config.yaml
head_dim: 64
d_mlp: 640
rope_fraction: 0.5
bias: "none"
warmup_steps: 200
batch_tokens: 131072
seq_len: 256
Each number is 128 + 32 x the weight over its row's rms, rounded and kept within 0 to 255. Layers, rows and columns count from 0. Numbers have three digits each. The size before them is the row's rms in percent of the matrix's.

# down: layer 4 MLP down (transposed), 640x160, rms 0.131, rows 445-474, columns 80-119
# up: layer 4 MLP up, 640x160, rms 0.179, rows 446-475, columns 80-119
down445 097:104109131118094118139153185127134142139136172103135143161163127142092105139137095153112185242051095122126173143151086159
up446 101:132115160128127139170146106154135085112122120126110112064149122096149091115124193119113084077167163073088092142142149119
down446 112:144171113174179196128126116125137144138128155147125082122155133072099120146105122102089198199210122048157180107129128179
up447 110:190110090144115124141116130137104199152189088162150108152111167114099063098105115131096095160173122086135135087133082117
down447 095:106118159089134093157150196134137119132158144115107112117119152109141206081109180080151086154129127191157145166086131216
up448 099:181124145102138074196084091063104133134104162127144113085194125137147128202145145159134130084102138169110113074085062149
down448 098:157223101120121055134120149171165192139148183119166118119156158129159111132116106126108160088208119085093123192146104091
up449 105:070132118113144130152083169120185103092179104119187164138118122074190176113119151099115123089142118139129169168079100220
down449 109:131115124107146149116092100140117168118065165161132159088072155125105166125170125093147135117117171096092132184153136109
up450 094:164098122128146134181114094170142094102111129132124166106101121095127089099124132128171130157096118110115127167115204136
down450 100:090121083128078107131216121172140163129122089154170118124148111095101174135175108122120139139163116120109147149068145134
up451 097:087052164126127154142153142165068135187151094083129145174163126136143128143120133095157102149095114136114184153087116085
down451 097:178098120095138151180095130131117105130130124149162169166177114097126147132144166120096142098147172189147146180169103116
up452 086:069078164138113075103158147128127161132098158174087122169070088113123177173101144162158180144096110193119109155103180132
down452 083:142144099132140106137185153143139102121138117135096074143137114131150141141181114137145084116140133128155086096143135088
up453 101:142146161112126113111081120153121099070251135150168119087152183193168180108124144114100113163077107103104107155175140111
down453 108:079119061122162066135080160216178113155153130144137133126197092150098060071119140149128127126138100112152087129125166124
up454 090:063086153106139156056163143103104145161135135151135118142097148092097182085175097174111136116173131079079062118181123147
down454 091:115175113064089057081116151132131107084082149118173172125168099127097132126161149139160130177167102171132167114093081194
up455 089:125143134146095149113150155118131168130124131163136072166154161106102130087156135112090100113089117170091161175112128093
down455 092:093194179102152152134173133121114169105077112091133175095181103161187169147142131153080127140092086161110161116185144143
up456 101:141060153132167099150180139156129125080108114099164069129131162153165071123144095159148096082108155214129084165166129134
down456 101:122145181058134168100068090140171167130091141131176150147112092113123109140076065085092128115074158117119185108139114126
up457 096:099094143134086110191148066068129079197110136150119106172133174107143132111182211110108129115131105054114117117122131131
down457 095:199136073114129089135067127095039103158067184121135120114106080172085127136130151126132173121089120064164122102140115155
up458 097:128120114153191140152080061120114141140072098179105162105142130127116106138064148101096136129115140127126057120119071092
down458 098:101147122129089092155180096120166121111079094056141097098150120097140111164104066122095129058123122132084113115094147079
up459 089:147077140124134136065147071092189113124121151157133096187101122084135134133115106120128121073122108079079128173106086196
down459 079:097143151133202121189055097155096171095095095116105093117174207068076180111143166132123141137146149113164117067072127111
up460 098:160135130067115136080156069165160085116075129107146061134172088140151134175144113116115076099127172109158109102198160104
down460 096:114099157093103164085088059045115132128104146133181132115138075141128143200131140064102121111147123135125121128148129094
up461 104:180093202124111187094099139155103120095100154138137161150178101126166113119094138077116082097082134105147173174130076122
down461 103:131102107158112112155167045176159083139118148098112125129131115177156089156126133214094112102107112155153083152161212162
up462 098:136088112147121114096096172084112086087133133075179140111123173133150107102132122091056171102163120093106111128152133131
down462 107:177112144101131089108107133155164103148140186124104138096133123130121140158173144042152156147077150141067014127174124101
up463 104:096127133153150139088140149154078062103107160149100143128118160139222123142189143164109108166160149173105138100172102098
down463 102:163169118165156122141100137123150094118103190157129168104100182120159114147183107113148144102130155138198156068151159182
up464 102:132075115176111086095136068109125181126087176156172094108112114156138139095106126124141099136094159138100108086145097145
down464 104:108129126145111140109094109139107084136092141104080105154107164139114118086130061207144141113205085110118145067082084166
up465 093:102052083150124172128117153122083156115161128151094172149097098078116070147128122130110106090105114151137150044142127176
down465 089:117125106096136102096162132126136135163126171163055139089143140131126150160161219116087115224131108078115088137128145160
up466 105:063167127166138132199180061099124124169140094085158111113135149135169078166157087106148143085155110142134141095134126122
down466 104:115129112114167191114164136107169125156082138083158137127133142154169181114094158146153171173070113114119156072153077099
up467 107:158147127142126122093100063178115108092147125083156127150096135147105181155139131155082125127128124155145139255174196078
down467 105:127122131116096136119105133046142084131132078159150178133117143178143109141166131112097099135154190159182119137212114139
up468 102:125141124154093109112135124213089128062142099133109129108122149127126132171140116130118058136152079177117134154080154124
down468 092:106133121117081133131109160178062088150055118156114133134136056200162153157146192123153121148157088031120125119087112111
up469 099:161066173123143168130174128120174113115096173131115107087082188081140102187109088091130115095121110089115182153178184099
down469 101:118163048111116128091079096161161148115131119164156126130181101157144118075116131054101155163065125145097143130119189130
up470 102:115136171065096184156094161092145223134122110153158122072097162133155101098105121093116126137134133135157086118102115117
down470 104:112085110077157077129083111110143133118161123089073136103109094145172134040169140139118185117082158110116091088149144095
up471 105:151163104109135141117107125180104085107115162124125156109149166101156143078198099108161075150121149155059137132134118116
down471 108:110067138176105193161119146087146112111142106138128123106129087098106144100084108168137075106174158101086090173086134111
up472 112:113090181097113217139115110140177146162144153158127082154140114160148191121092155047103130093094119097111156182104173178
down472 111:185099140150121117154145094106144139112125146148126151157176118103096169146124116154123158098090132156171143166150130123
up473 096:136196121131130058147077102136093138087054121093134064138122125161154157064131103130207172102141137129107120147100106126
down473 101:135099117109152144089116170208102101113124119136135092139146129124104118122108175124116117126104162157050129137109116114
up474 097:135107193159179145157135116155162092133094176121159089140168146188134158098114112156134135164125096098104144141092144152
down474 105:120070144128081133131092109107115145141135146130191157118124125152127119174189133176131150158113125068109129156135110097
up475 079:119113136149147130096177203128091126144123103159128078146149112120122133068155111133087156123133128092145118154139107079